config = dict(
    n_layer=8,
    n_kv_head=1,
    vocab_size=1566,
    activation='gelu',
    norm='layernorm',
    norm_place='pre',
    norm_eps=1e-05,
    positions='learned',
    attn_scale=0.177,
    parallel_block=False,
    init_std_o=0.0,
    beta1=0.93,
    grad_clip=2.0,
)
Each number is 500 + 50 x the weight over its row's rms, rounded and kept within 0 to 999. Layers, rows and columns count from 0. Numbers have three digits each. The size before them is the row's rms in percent of the matrix's.

# layer 5 MLP up, 384x96, rms 0.131, rows 0-191, columns 32-63
095:540474443550506416490524464419536593465491463565530420456519499457535561510507525480466553506523
103:518437510464509513591448614425414614576525604519416444544461575493541497442520564487553526513591
099:479477478453422415427587577482517492516470494480546478467474470521545492446542509562448467537583
110:567454502559489488467527473435493585553517485571513454454607405451400474455490497534494471645425
119:578466484504401518583532521437552521468467438525481502440527452501478518464543517572497479548464
104:516536508425578447460479539522484551569471580516469498439534465453525423444489566545476404578492
108:511550577562487534547627404463470465433581434464456417416537394453559535489526530487420500542459
100:496569450534390528503558535452524465474450515559451498439463539521524515453440487579576551605496
105:477456475418496513462469557480527462521547519529516507489578617515559541487492533541534465400484
090:448466541539561509465484504456494493456549456532487354482493510510514553550510535548578444431476
109:477395521471519474468494536505498522482507419525526443484561455447532479434587489487556466445509
100:485550503491413492498517521564525517555517547507483518577516454554470407500606596574485505539530
105:487379516449507633488511529411592473459525438516439460470523498525508516511456520491454487422486
098:494475486510463551516453592487473506503452470604539467522583524525515534573514520399473513475548
101:511500487410518535457497542418472464552481498460522489462489495502426392499491485453457460656553
096:453533449454548479446524610434499459437500482487513559543453550501483454473592549467414480586528
094:476435456558427494456526493472620523505518434520374413460525502466592520456591498511458505427503
090:516542474478561424523582424518545462601463515441463481465470525627518496585469689498572444421505
102:405468474551451591507496462472535457536485448523492449448561448464496431536558552549550480515473
091:542463475477429490483457558575528385554495504604464481454453479434507499465573474520528498576545
101:564471560527457450441561551409434423571469522476542491579477488448556487591477492486485401497372
103:579521510469490566526469438410477405503498451524492431467498520409484481526567492542553480528520
108:517569454512459521525478458499497516518589563443463490474457422524449453517453503562462506548509
092:596426479505492470431459542470468477507466464529542421501468454533526419522555518469480461547488
099:496549499487570530489457500506554476440512485549459420446534553457536430511608516462516453415429
092:502465483498496542542498427466567489520541585502467529528495424545506515462503498453534478492502
110:550562462472550537390516568407436445513475475551465501465545506527452518506576465477491541550494
085:458491573470450580530538592456557538398479481461486490438511492577574428522512391462527571556475
104:554561569479453515455474515489454516509405472582560504504510469609495498465489460530431539420418
085:493505454596490592533597530484523577480435537552542498524456486467483566505519447494467540449491
118:543499468465453511497560569444520506550535527424487503505386455581534456502564498537519368557435
095:555555518535500533415605512452486506459524561481482519523453524496452438511525511459502479449509
097:529432468439408593468529458433461431593511496563578466457553582452428453438442501488606512503445
091:519519556462481484560497430450520509523540439534507429487504479501491510549558465497441501508447
095:496598439515491470457521470557517445535457498542458507428514485547437480519531536485439521527537
106:381504521505528492479481465495548550529432560520424460512560487547560502475528488504495540526524
102:526501468502508431478494526544531569495421517540501491444485450559496487554533438573513505506608
106:557492463513511586485467577495455495599494438494475534519454481510531423471525496471396451456542
100:458463545411539565535443512476462476615561570466548515468503420451453568398459484647513565492450
097:523571580572481468458485478400469447509500454459454481499505492543462385421555500517541545493571
098:499485519501555540441532523482415459490517470509555534468580500535451457529567472495441561485440
106:459507449412477606549541471522566504466488457440521473390447558474497451516452459511485479578584
100:470557514468519412516469468583629491555506419522450539468538475557453524575518451444459565547551
094:507501481492511563520551554517496519479512486451537558566455508490513502455540432509437461494481
098:496447504543484588494470495570448491534520543399490486528494419559576535439478453536505515492468
101:578540548530554502402541476456456444488430524561503379525517458543535490498565511494500493587482
097:440509526487501489464416494544552496517492433527591459411542521467544556486384485526519562502503
088:526467439526527478407532587633555436451468569514442564483556555501516505462522428528490555505509
092:508412474539594475576493490428532542438429459535528470495516504387424523586460526494491547557506
088:491541441481557548573496499514543506475449410499515507535447464464508534484517400509434500459458
105:483605500453568583511488482414462486450485508606505484578524521505485477448539447428490444556495
118:514384376490581502542446438563511473419545524602482476460497531483487493518572495547427418554440
113:464438412527517489492536473488520455501492440520591490525427614516543502502583545545518428454461
092:516539492532454536559434548430435461505532444525471553410599496478517534439557432504448575567456
101:573466539397518473469474548447474442531435520480575536533421486486469489472515505473458489593479
114:506497393510502582540459529446490535557492447467450496499457487555499470540533611518579393457506
097:489554501528598535505417521484540471440418575454459498532483474642578441479512477506549501541554
090:513486481425400560494494473569503477440525514499436362496483457471459498509389529512570478528466
098:505547456417378525503551526539569493546541440521483491464502628409475534484462542484445466481464
095:463462420476526509499463526416430459410489414515518482500507474527562525563499581527546600484441
115:458436531552474530462439453526499374590556522443498381531471509483434546557467604458498555496453
090:530499482405419476482468471594495464504595545470575591468569462524553449431445433546458465542540
097:499566561508527501468464511501434491494419482531515507492590515517514448474541544491418390487497
117:519467508471420503493455481434608510525502533544445422437455520534415535434492583584450516521457
105:539399543511418516508434509422554466592459510457462502469543594452460480503421552601527571528488
100:548532523514521545559478515517537577431539406536423428479578516529502377499497400428513509458444
091:473585513512480489509446518531495482481470444463432542471556586550564508535542476524443448465493
094:537440463481572535434478539524441421522489361519550511484490466445470494481475540539545530477595
114:519386494564533502463419574453562517445517525534530449398506490468527549485549506558461431519508
101:466591444495590511512398566516528461529526522538489476510568471516591472510512555482512452491440
104:521486445486567512562477549571510482478588426474473429463532488450473505601518455515496537488461
098:469557576519558603489465539469500473501506543403547492536453490454508472456440479505511424478512
090:463505455570543518532532587436439551427479457512532452494552519591612555494462477545450469573560
100:582465464537588465468449536492551526435547473530459478463578503493504450443463514453513449490490
091:474485524464592555479408520539453543451533504525471408513422470508449479400440556567569529488440
100:533535501517484500519412630508467465464518410632445407485578483548528500501544565445519531620449
087:588515517438552460491478507543464364463497476503507503488462546454414479484523553505536465497578
095:511495411550435409530515505453530527444528483441560483510518465428511483454462476479391502571612
105:585439545526571528428573461482417578454553536501507551506485556513532514450545483499457562534470
097:529596523472426488532436523584548453494496423470454508496411485556534449514478501485498543537487
096:497487490559522464504519484451521473523454489553464432550448558427388383479527573387483452532656
106:444470531523437578443429502520520538515569561587409531514503493459497489481484506575457465485577
104:564489511465444424436446482560543544514431420501411465502551417515534573509551542439539568512590
094:550426566378627544421567603420477572507526403520487463501524465424477496563542460525495513528452
105:525383498446434645522428496548549428480501465485512519429500506513428412523470498546488382482565
096:528551513488522509429514457479407480505629519474445457467564483555524502521574447517412481435630
111:559488519466476598512432484553561577484421422426479562444583522479533573498478483576521518537427
106:510501567512511469532510571428499541630493565522456444496528468444546457419532554506494537529571
104:534503453516505443486507490493334467520475511498512499502430404496568434546603498526483489479492
096:525483448500489486474489591486455499451498571426417518481468478549491386483540566517510433474531
110:515526431516422489591617482481544425531480485544455504434445505525535532612474488509483468533470
099:467500478519504473570515561484524492426562511571474449501533526558529544429402525470525514598505
091:500494516521528528423452412529525548519390567552447475475456477600594518476510539514498522584490
094:558492468512505497568427536434529548434501474541510446412527424430526491455466575595494466494416
094:542563447456544533449550352502533466446446449532409497512505447526546419526614509498498449420464
094:559430400473430512452468471499524503591417474495492514523448532466534425405584554417450521546564
113:472556411454548502457540512481524569501468571489495445453484522622469513468543509603532622598416
096:497498432536523570523552495461519495463564450505463479555476533458492495490592406466383487525501
095:518384468503559514534423564481569382496507461508475498415545579483503478472502508561399533469515
101:415488433512533516459499507592496544477505434456556448502584522520525578516483589568455458497502
087:508465566474555555513464518455485517430397487589583546501501510509513541556463400460415547491463
095:514522492547423428509536529438592529548564456487523516435498434522483519533465484465412561550443
094:561512474452558516517469494520539475600402535543477515503476521471431460498467620455566551549526
096:505560553392445461498492487596489474512516480538451496483545556555484500571566501585523585436436
093:481523473507498509543493504419505437501512470518527470445537534499452520481512519580449424398450
106:541550497500456505449519458516430451473526517455469447485554468538521549503552450437456449512564
102:628451459541487561450470584598458424528488571486509463473449509490421470531556459465459436505509
093:494482550569477505477500462387609554487513464522484471519434560405519455498532501465524507505539
088:552499476530496572538481444487464530450588539554512488446613586551565530475505526534467474505575
095:539536469409447592456580449596408511525505428534510588437486486534459469479424530514542465497445
098:479481581558595452425507518389503529533527496443442461521450522526459558432494644439407481477517
106:493443485506411524426534499431549398579567543445564423553521634468463565552552538535470501510551
095:567455490544362459514517397465548485545489536548507485494450428546526507558431499490458535529632
097:595499522460446413462370545444482473519496444560554511606507467561494534521508501595526477589455
109:570552454454486526417513463484388492518463415518591536467467439422437508483576523494493599502509
090:543489495516525551437506478516598519487535446487484486463531448502513508581496547535529479511559
104:491486466520534503495474534476605464537542465402561486434483607522434388617484510509535512491530
100:471454523575515462431477484491504506482463525510524561481547385586446491478625493507554455437451
100:543584461437417552469498561479520527519551509432423477500505524515557575513505549543483599558503
100:606544448444524489508527440476460524512511467495454516466485500465454472525451410576536536519477
096:530474459476527529568467456539583591583459434508424422533548614447396521524482492478453438476531
109:501451474516549555397498539526437493519516509581382468491577497499525467394595484588442411484512
115:475488540500419515521528508486469486543529445523448492594473452437524435490579481448469451542552
121:551527517441537542539555489443527501504564514383562548482383546469405483538520527465517542569523
104:452522504480462577480578544435493502458454495468583441516524593494511364458463540476437539465516
097:513512553508591499492509457570524503501475433554465470439471465548485415556498438478589559471445
106:503546474530493490443563480494427543560503618429474454465409501426452518496513626573554478488505
104:543482524484429536473610498515504480565510467473523395416520573486489537449384505482513529427446
098:526519428488475461602531411485497520592523490449565528486484496508538520612513504419482437553511
109:543504539622569467492487518488477405593508523615483539535541491581413456521446568567434488523446
102:456542450455518611551500430475518486507411524536496517464506507513539419545461460565492570549569
097:477434490488379506483532461448599416558416554491427404480510482504570441564433483581516486474549
097:518525433483465450450429373420544477551522441546566519546444484504506568501494518475496548532597
100:559536530516414519501546551609488480545488468503473468457496549541472483552451532567535567525500
107:458516457447544550460478563494441506559529501535459541512515472479501546540478522441516514458532
098:543452448525453532493547525454552488446593487481386444534507501497617491418388452468537594571532
106:439453471546498546407566522489451455480519459591505493607507462535419477478610513541388369467513
092:518505375550549520529533517509499545396467498500485484407501431555500508540425411542565581618402
110:563391406524511540477517538506515448513519487530436461499545454501489465515493506568441450503469
093:532472473507503551439485461498484455480444552388468431533485467464412498530517450618479467468553
085:527464505553540477512546494533387457529556538484502526475487419532524457406533521468474563426452
103:552467523563451498528527557536497468601544567529436481492540457505519533488466521441469572492484
119:525567457524527543445433497504462501564501518570426491530454583554562414459543571558422505536433
088:509479614460539571480553584488459462526560489443426457537415511562433409435484465536531486506494
116:479447456514545632409499503490481433533489551504437411494458461451516493552525457467444515504463
096:505445512526455584500490448495567452495513501520427483430441494578386503498500499508490535515511
101:491500526501534514502431461584505465622508463479490516520434533554414474482510489587432497562520
090:559622483463517484534491514481432553472573472524444492467605437469492500417396549510515461435504
098:520546549436475526548518490531543538546545558551429459510540491492539546446464522481383368432416
096:561434501512497471521544518546532463410601421422416487520514407486409471460489577497529469549506
098:577594520501542508554489462553557550485483536526486513414513507527426458491583486424543485517524
115:464523412475446585485498413477543571498548385612469485475559570504578553525421424488481491483587
094:458591388486546466575569580453511456434525499524572548465572460479540581488416461559445479502476
096:542448509502439435409448596427519468497451410438597521411470477536477515474514563401430538447520
100:582512522482532509532517558548485527534462507469442530462509540549396429531605500499516457484462
094:540479549491399507544500541430568588493524498507405504537576554529501509522418566451484451577521
102:511555473491439489458481508539533549455516433545420429551521438587508522430527458494451532464474
097:487544462538411493460452516423489472489558529483439547460541462564483446478452482600507471519567
105:526522543552650432521444523357537504419479461618472484443563517515535519521455433465550409459525
107:555492411506486509527500545510486508473522407547494523531547575548546472499464520504515424486459
093:489516541547565516501410451553459454511509490570553459526553462499478478488379370446591446583523
111:518426498458545455420519455455470457486528485532502501424621608531488606533518552476587513612486
091:468475455574463475472548433523512482531491433540486414531387503565520456460455475615534542522426
100:560445564549473431500536501354494412558505474529438557457520477456515554545511552471590477463501
096:504566464443392572543627482431462474552536433478413480585402497565408462490515523468517497449496
091:450495533478427464495534437429520506449467486495514511548405415645533438480548409537521593432392
098:487525502490520483466479535436533567528411489526524477449523490434570583470451542523593573452401
106:573451575573533507463473566432449506501562453584453470530462535507510440453444485503551479490513
099:475467461502482523400487423530467479559410542493475597540533486485495471579487536478536450571557
096:560476582561402563533467495466468473472550543444465504446498545517608485500498494556499536561426
097:507523544423474433444498537582536502536473570589497475492524501520471512489478524433475503413464
097:490465415552539560512485542470473515504514479450552535530512448561448501374547559506435488525517
103:516594453492441543436478519515597498489499481488448570413520499573528565467511406493469545545567
079:523485480499553517548459451585419547552545437530448519493537436500622458501476529568543540423390
100:456562557488507483453459391463465557487606478552503405513518510449570438452440585560514505579501
110:518492481476490592541410513501393518520531509531605493464465454585535429575405469437497546468508
099:536459540462448482491556364505570504493503460511452454564485458501484462597510562352479491489525
099:474531534493504522528525470491531528449500503462478409511497510450559529570471479412464520546480
094:595430578435546596527490426486555496481524521489448482496541500533569489481486529423536420507571
094:487513513545477503577528557446483431409474504580480387547513406484565473457498513409607501556529
099:488496465438469417471558477436485544450519495531479515497469397538490538549476513534507393529608
093:472496542509603507437494472495531477433592416525460488467465568515476408493530596462484528469529
120:464528406563461522583455435516552523511465605485520464528589486541485443502559498514433569525460
096:585548551464485548540566581444504478445548480363530538492475515446478505430506521565452560530471
097:521522491488473498563509515524520490557564484529437426489525438389547513496528462562570522419557
098:580563508463615503551495548455524455576436554522455512437542470536508451560504541485532539462466
092:539521489488461509474450479448582412501434515565412526455507544491567497491466612540522535435503
112:562536547574433453512518484451553441582523521493378457540502549536537577530509601524531522516607
110:487528521562454484439492495470502549483549514505573526558398473617483550509561613461494434562527
088:507527544453440477431521476599555537554517433378451474456482468478462473461536499478477586448532
098:555546526430560490490484426531505410428533529470482550510602480515550481421518452517527597544384
104:514510488574567451590458528494535444499530500550448496483506496444556464486519537517531429478567